Each number is 200 + 20 x the weight over its row's rms, rounded and kept within 0 to 999. Layers, rows and columns count from 0. The size before them is the row's rms in percent of the matrix's.

# layer 4 MLP down (transposed), 512x128, rms 0.043, rows 364-376, columns 0-127
086,172,184,185,191,197,222,210,184,160,192,185,195,211,150,211,221,185,209,181,189,221,206,196,201,137,152,200,190,214,188,228,213,210,186,220,180,171,199,230,211,245,218,205,194,201,252,195,197,234,201,193,183,199,207,218,194,236,204,207,191,191,192,178,183,202,215,178,203,199,240,213,183,214,235,184,205,208,190,192,193,200,181,203,196,178,213,231,189,171,200,189,192,224,185,189,190,173,176,197,215,192,192,185,204,235,217,204,257,194,211,218,175,201,193,175,217,198,189,197,238,203,188,200,218,200,243,232,193
061,197,184,217,179,212,198,240,185,182,224,229,185,168,180,212,200,176,182,202,235,213,197,191,190,187,216,225,196,214,214,194,201,179,159,195,198,184,231,212,181,210,220,157,196,183,211,244,205,204,210,201,206,175,193,225,173,210,225,176,165,198,219,182,173,206,171,213,172,213,236,180,177,165,208,245,195,225,224,196,203,185,233,219,168,217,202,200,193,218,217,166,190,219,183,187,181,212,222,204,223,183,197,179,205,185,202,200,197,167,217,203,180,214,222,236,189,184,207,211,198,241,187,217,240,175,184,193,209
078,206,188,213,179,222,203,177,223,221,221,224,193,199,193,206,191,184,222,203,190,158,234,215,205,131,230,198,204,214,212,209,190,191,195,223,209,231,184,179,220,213,175,203,231,202,216,223,196,184,184,210,220,175,180,217,182,206,192,194,220,238,201,182,213,192,182,172,212,199,175,218,214,210,190,211,202,202,194,202,223,222,198,224,205,210,179,226,180,167,198,211,195,190,185,237,191,188,198,199,204,195,253,200,191,246,238,206,208,161,167,184,219,188,204,210,203,199,241,174,206,172,193,171,180,205,183,162,169
109,214,175,198,217,217,189,169,198,221,188,205,144,216,205,195,210,208,234,177,230,165,190,220,213,203,184,200,228,208,206,181,188,211,220,213,199,193,205,162,216,245,178,195,165,229,148,186,195,186,219,169,187,178,209,202,199,224,205,208,202,228,170,219,199,200,243,222,234,195,174,200,217,197,191,208,191,183,215,160,170,180,198,190,220,218,246,178,198,197,185,184,171,191,181,212,212,207,177,191,200,209,160,193,213,208,195,222,205,220,207,216,199,212,232,186,188,194,230,227,215,215,177,188,206,174,184,217,221
097,198,254,197,162,176,209,223,197,170,205,194,206,205,179,189,200,204,202,189,169,220,170,234,192,164,186,184,179,210,206,215,201,162,189,218,192,180,221,217,143,229,229,222,196,193,163,196,156,208,200,201,191,202,204,222,206,192,210,202,149,217,192,190,206,239,225,230,175,212,226,228,241,198,182,208,201,178,201,240,180,194,229,207,223,205,185,227,212,193,195,162,203,216,193,178,191,214,207,201,225,197,180,194,211,190,199,221,196,218,208,172,184,191,176,206,222,201,178,197,219,186,185,178,205,196,214,214,224
140,206,176,183,207,186,180,199,193,202,223,200,216,185,222,178,216,216,202,183,172,198,196,186,183,207,202,207,244,208,240,192,224,194,189,196,193,197,246,187,202,190,192,195,203,179,200,178,207,213,197,221,178,197,186,203,187,191,194,190,233,155,189,212,204,193,218,187,162,217,230,198,189,178,224,207,199,186,246,197,154,214,203,209,208,219,183,227,216,279,224,164,188,202,235,193,178,192,204,193,241,204,193,167,176,199,192,211,209,168,212,228,214,184,177,221,225,163,209,198,191,170,196,198,216,225,199,181,209
101,208,204,174,193,178,208,247,211,182,178,191,184,222,208,228,219,169,216,214,207,198,178,222,187,168,202,214,203,203,180,201,212,179,185,214,208,227,182,189,171,214,205,188,216,187,199,224,215,218,198,190,212,179,196,189,184,192,218,212,202,201,212,188,216,179,236,165,204,208,241,205,196,151,214,188,176,215,194,205,169,224,186,211,189,201,211,201,184,212,234,219,188,153,180,193,182,209,182,187,186,212,191,213,198,185,227,195,194,226,198,215,201,208,224,186,206,164,154,191,216,200,201,178,277,221,254,199,218
100,225,214,192,201,206,209,193,222,257,192,225,214,182,175,199,237,159,190,217,188,202,218,241,182,126,187,187,190,217,201,204,205,194,199,214,200,255,224,204,212,204,183,233,210,176,195,190,200,200,186,205,211,176,191,211,188,223,206,215,200,205,202,203,202,198,175,182,202,210,218,220,222,203,179,228,184,215,191,218,226,169,180,163,182,192,200,191,195,167,170,229,211,160,167,171,206,189,202,216,183,189,206,201,221,212,177,194,182,206,180,197,190,186,228,176,198,207,189,217,214,214,228,202,224,222,229,202,161
078,213,220,187,185,156,175,190,192,224,203,205,190,189,200,150,177,209,209,197,213,220,177,202,200,204,197,222,211,212,202,181,204,240,215,205,224,216,191,151,209,188,218,183,193,189,226,208,164,204,205,187,187,194,194,242,196,188,203,215,238,211,222,191,234,193,185,221,217,188,203,171,205,210,190,188,178,234,206,144,197,198,219,208,193,184,226,194,191,206,168,176,219,240,180,201,187,211,229,217,147,229,191,211,189,201,229,178,193,241,214,188,191,188,156,222,207,192,195,207,185,214,171,228,177,189,202,196,208
095,206,182,231,190,207,180,173,218,193,196,233,158,209,194,214,197,211,242,200,190,179,203,233,185,163,195,205,236,198,216,208,170,197,218,230,196,180,198,207,166,219,192,183,235,181,216,182,203,168,184,194,203,193,172,208,197,226,202,206,194,204,175,208,219,198,197,222,202,199,187,213,207,212,218,159,219,186,171,200,205,193,194,236,235,213,199,189,183,149,216,187,200,197,209,236,211,199,185,222,192,197,178,225,204,193,232,164,237,197,177,203,199,221,199,199,198,167,245,212,200,187,247,163,166,203,203,179,202
108,183,199,194,177,218,186,167,204,175,182,206,215,226,158,203,210,200,200,196,216,205,216,215,211,188,200,205,207,183,216,200,182,209,217,206,207,222,186,200,228,154,193,183,207,209,200,215,190,221,234,227,217,189,196,183,227,224,196,226,167,175,180,213,204,168,167,174,193,203,190,222,243,191,202,225,193,180,178,205,228,223,183,178,183,218,167,208,191,189,220,165,210,167,238,173,216,207,215,176,191,235,203,200,196,209,184,199,198,201,178,188,228,162,232,178,219,183,168,184,189,240,179,176,222,211,237,229,213
106,215,180,175,226,183,208,184,212,203,195,209,180,191,207,178,186,201,174,194,213,223,195,206,197,175,177,173,189,196,197,172,224,169,224,194,226,213,185,185,212,168,210,217,211,172,198,226,209,201,191,172,213,193,180,214,189,221,167,229,157,208,207,200,185,201,167,204,168,227,203,198,188,199,218,218,239,171,183,176,242,247,218,213,197,223,231,176,193,187,189,247,235,185,187,209,216,199,189,230,198,180,181,215,211,186,194,191,218,206,216,229,178,195,223,178,164,209,218,238,211,218,167,201,192,168,194,224,208
119,203,179,198,195,206,195,197,216,216,203,181,195,174,201,181,187,195,181,191,205,213,212,223,191,222,189,179,180,202,226,192,242,225,186,208,211,196,218,156,155,183,203,200,209,220,168,226,207,202,194,232,183,185,202,173,210,196,229,179,223,200,208,239,212,242,185,192,200,172,173,200,202,236,229,205,240,184,244,156,181,206,207,170,220,226,202,176,182,225,202,180,200,201,222,167,183,185,191,230,214,170,161,222,193,191,188,213,214,202,209,192,228,163,197,181,226,208,232,184,218,177,198,181,203,204,207,176,186
# layer 4 MLP up, 512x128, rms 0.0676, rows 365-377, columns 0-127
062,209,197,189,204,194,213,152,203,214,172,175,218,226,211,190,182,215,219,198,184,179,205,199,221,209,200,166,193,212,176,212,228,216,224,189,182,221,161,192,213,182,178,229,190,208,175,173,195,197,181,178,200,205,206,205,208,190,191,202,242,198,166,224,216,183,214,185,231,195,180,241,216,234,200,151,196,168,186,182,188,195,184,197,233,204,216,186,211,170,198,227,212,180,231,237,209,196,181,188,173,204,210,216,164,195,202,209,202,215,211,199,238,192,198,148,210,217,199,179,201,162,217,193,154,223,197,219,201
089,199,190,188,212,178,212,230,190,210,183,189,207,199,224,189,200,205,156,170,207,211,175,192,181,217,195,197,221,191,183,202,223,221,209,202,168,187,235,200,184,183,221,198,195,182,180,180,195,208,205,224,152,218,209,200,221,185,173,219,218,177,163,231,197,217,197,205,193,175,226,215,180,200,222,184,203,195,191,226,170,181,227,197,186,197,214,202,224,218,243,181,205,244,201,170,185,233,174,197,176,194,157,190,210,200,164,219,173,227,232,215,190,188,184,205,189,191,185,233,181,219,203,239,234,194,228,228,225
108,200,208,200,183,191,209,210,205,160,217,193,224,186,186,182,197,185,163,219,178,260,166,171,199,225,195,225,187,211,169,197,206,205,175,163,195,196,217,239,187,180,236,208,224,206,244,210,225,210,194,227,189,186,188,194,201,171,168,191,239,185,209,189,208,203,178,202,155,209,200,199,170,227,203,195,171,228,182,208,182,191,187,201,173,192,152,208,182,202,242,241,211,200,209,176,178,220,195,195,194,184,204,206,192,176,231,188,187,201,209,206,213,178,213,221,204,210,174,196,197,203,209,220,182,232,209,214,184
092,185,165,216,223,206,165,195,214,227,188,207,185,203,225,205,184,166,198,216,234,182,210,164,198,197,217,222,231,196,226,196,222,211,205,196,237,225,211,163,239,185,159,190,220,219,222,192,253,186,207,200,184,200,200,181,201,190,180,205,255,181,198,212,186,143,190,173,222,196,170,189,164,195,205,210,179,216,202,182,205,197,204,181,172,206,214,182,172,214,218,209,179,206,211,207,213,179,202,193,157,215,233,196,201,212,194,190,206,184,197,218,221,201,232,201,192,207,219,199,182,218,236,223,196,212,203,199,178
124,191,191,241,184,239,216,176,194,194,217,212,199,217,229,208,208,199,156,199,186,227,189,194,212,192,217,196,183,198,171,203,184,228,209,206,216,208,205,206,230,231,222,207,220,192,192,210,171,193,183,212,208,196,183,174,196,232,204,205,186,254,202,160,183,192,179,210,217,247,213,187,186,223,176,177,165,197,166,206,206,168,176,226,191,200,165,189,176,184,199,203,190,237,201,215,228,205,215,217,179,201,210,224,165,172,224,212,178,206,195,173,190,253,201,199,216,201,235,200,176,222,202,183,208,172,209,191,206
088,181,210,221,211,207,195,165,195,205,213,222,224,189,206,169,168,220,191,176,202,193,225,181,218,209,203,174,183,198,223,222,174,213,199,157,198,183,238,214,227,197,200,211,198,195,183,194,191,169,197,202,198,218,216,206,205,212,201,196,212,194,179,213,211,201,170,233,218,198,169,203,201,240,177,229,199,170,212,179,229,171,201,200,209,205,175,205,215,196,182,193,208,245,212,229,223,198,207,229,221,176,215,197,194,200,208,221,193,191,205,198,209,217,185,230,195,223,244,240,197,205,180,215,121,197,152,213,184
119,190,193,184,170,191,216,203,187,187,211,174,164,220,222,149,173,220,205,163,207,193,178,166,199,178,211,204,229,207,165,196,192,248,215,198,192,171,181,202,197,162,256,210,216,198,191,209,208,192,177,178,201,222,208,162,192,195,198,191,170,199,179,203,214,214,216,221,204,196,196,184,164,212,208,202,174,184,231,197,199,204,195,232,218,215,197,226,219,206,206,182,192,239,209,228,199,195,216,209,231,204,197,208,195,216,227,212,214,232,213,214,240,198,183,221,201,191,200,240,189,213,176,210,171,168,174,222,227
080,151,187,211,200,241,230,214,208,172,184,193,216,197,205,240,233,193,212,184,198,179,203,196,209,190,203,169,186,193,184,237,192,184,194,192,150,185,220,234,192,205,170,214,202,198,168,192,230,214,193,195,217,189,189,166,207,203,199,180,162,184,184,194,176,197,206,200,196,190,211,226,183,180,217,217,196,172,188,219,193,205,200,186,177,231,200,194,225,205,214,215,185,150,210,185,200,174,178,184,263,189,209,183,229,200,198,222,204,170,193,216,227,222,205,152,200,222,206,186,214,193,209,179,219,211,174,213,185
103,231,190,171,210,206,237,230,190,187,191,192,213,205,219,158,194,187,155,215,210,205,191,164,156,211,221,173,169,205,186,213,207,215,181,188,197,229,222,173,229,167,212,209,177,205,164,213,225,240,218,203,188,204,244,175,206,197,182,209,215,219,195,186,181,217,198,181,202,203,200,183,200,198,189,233,201,228,190,200,166,197,209,179,168,210,193,216,207,220,222,197,224,218,187,153,179,210,197,168,204,187,198,198,178,208,163,216,156,202,227,194,191,185,185,196,174,216,192,213,216,225,188,217,209,215,204,188,162
093,222,203,186,197,161,213,214,208,219,204,214,187,172,243,193,187,195,186,189,197,180,192,206,204,213,208,189,202,209,202,211,219,189,188,163,212,194,191,199,181,239,215,200,193,219,208,177,242,176,169,163,187,211,207,222,177,194,202,196,258,233,196,204,219,206,225,221,212,201,205,177,182,219,199,160,223,212,217,206,162,183,184,200,236,182,207,193,211,196,195,238,230,236,161,212,175,199,182,215,204,175,204,179,192,221,218,208,199,190,236,212,176,244,167,221,201,231,220,208,197,170,208,210,176,208,172,188,200
107,218,205,212,198,203,190,200,213,185,177,196,213,209,225,213,226,224,200,184,216,200,196,200,189,196,202,202,220,199,223,196,176,211,169,189,195,206,211,230,180,252,211,183,185,202,216,162,204,235,220,238,198,184,208,169,183,162,234,218,264,212,191,161,215,181,199,211,215,198,201,220,214,191,194,200,156,239,200,185,174,180,188,188,201,177,180,211,211,203,192,165,194,215,201,216,167,201,191,194,203,208,218,164,204,231,201,230,182,177,184,205,218,194,195,205,197,196,189,176,176,194,221,205,220,215,226,134,219
108,194,216,211,172,222,206,208,185,183,188,243,169,246,210,224,221,181,219,192,201,212,200,191,200,194,217,211,227,222,185,213,186,181,206,201,197,202,188,224,233,214,202,191,210,184,231,187,183,184,196,191,240,197,187,240,198,191,194,202,211,209,182,158,167,139,199,228,195,210,230,201,205,163,165,202,175,208,181,224,186,201,200,213,197,191,167,197,236,188,191,210,210,219,170,217,232,211,188,159,209,242,218,174,176,202,179,190,189,199,189,222,190,205,189,179,191,181,175,224,185,199,207,230,211,194,204,235,230
097,215,187,184,228,182,221,212,176,207,182,206,136,196,187,199,197,195,188,226,193,200,247,179,209,152,207,198,192,225,188,197,199,232,188,208,169,213,198,184,212,191,204,192,208,172,194,203,191,189,185,206,182,192,206,209,216,216,212,211,191,212,162,202,204,197,198,243,207,197,189,224,223,193,201,214,187,157,216,179,193,206,249,193,181,217,215,187,197,171,203,190,202,190,209,230,196,168,178,220,228,202,161,190,216,196,167,228,213,228,191,228,202,239,191,174,204,189,235,221,201,227,149,229,204,188,192,170,197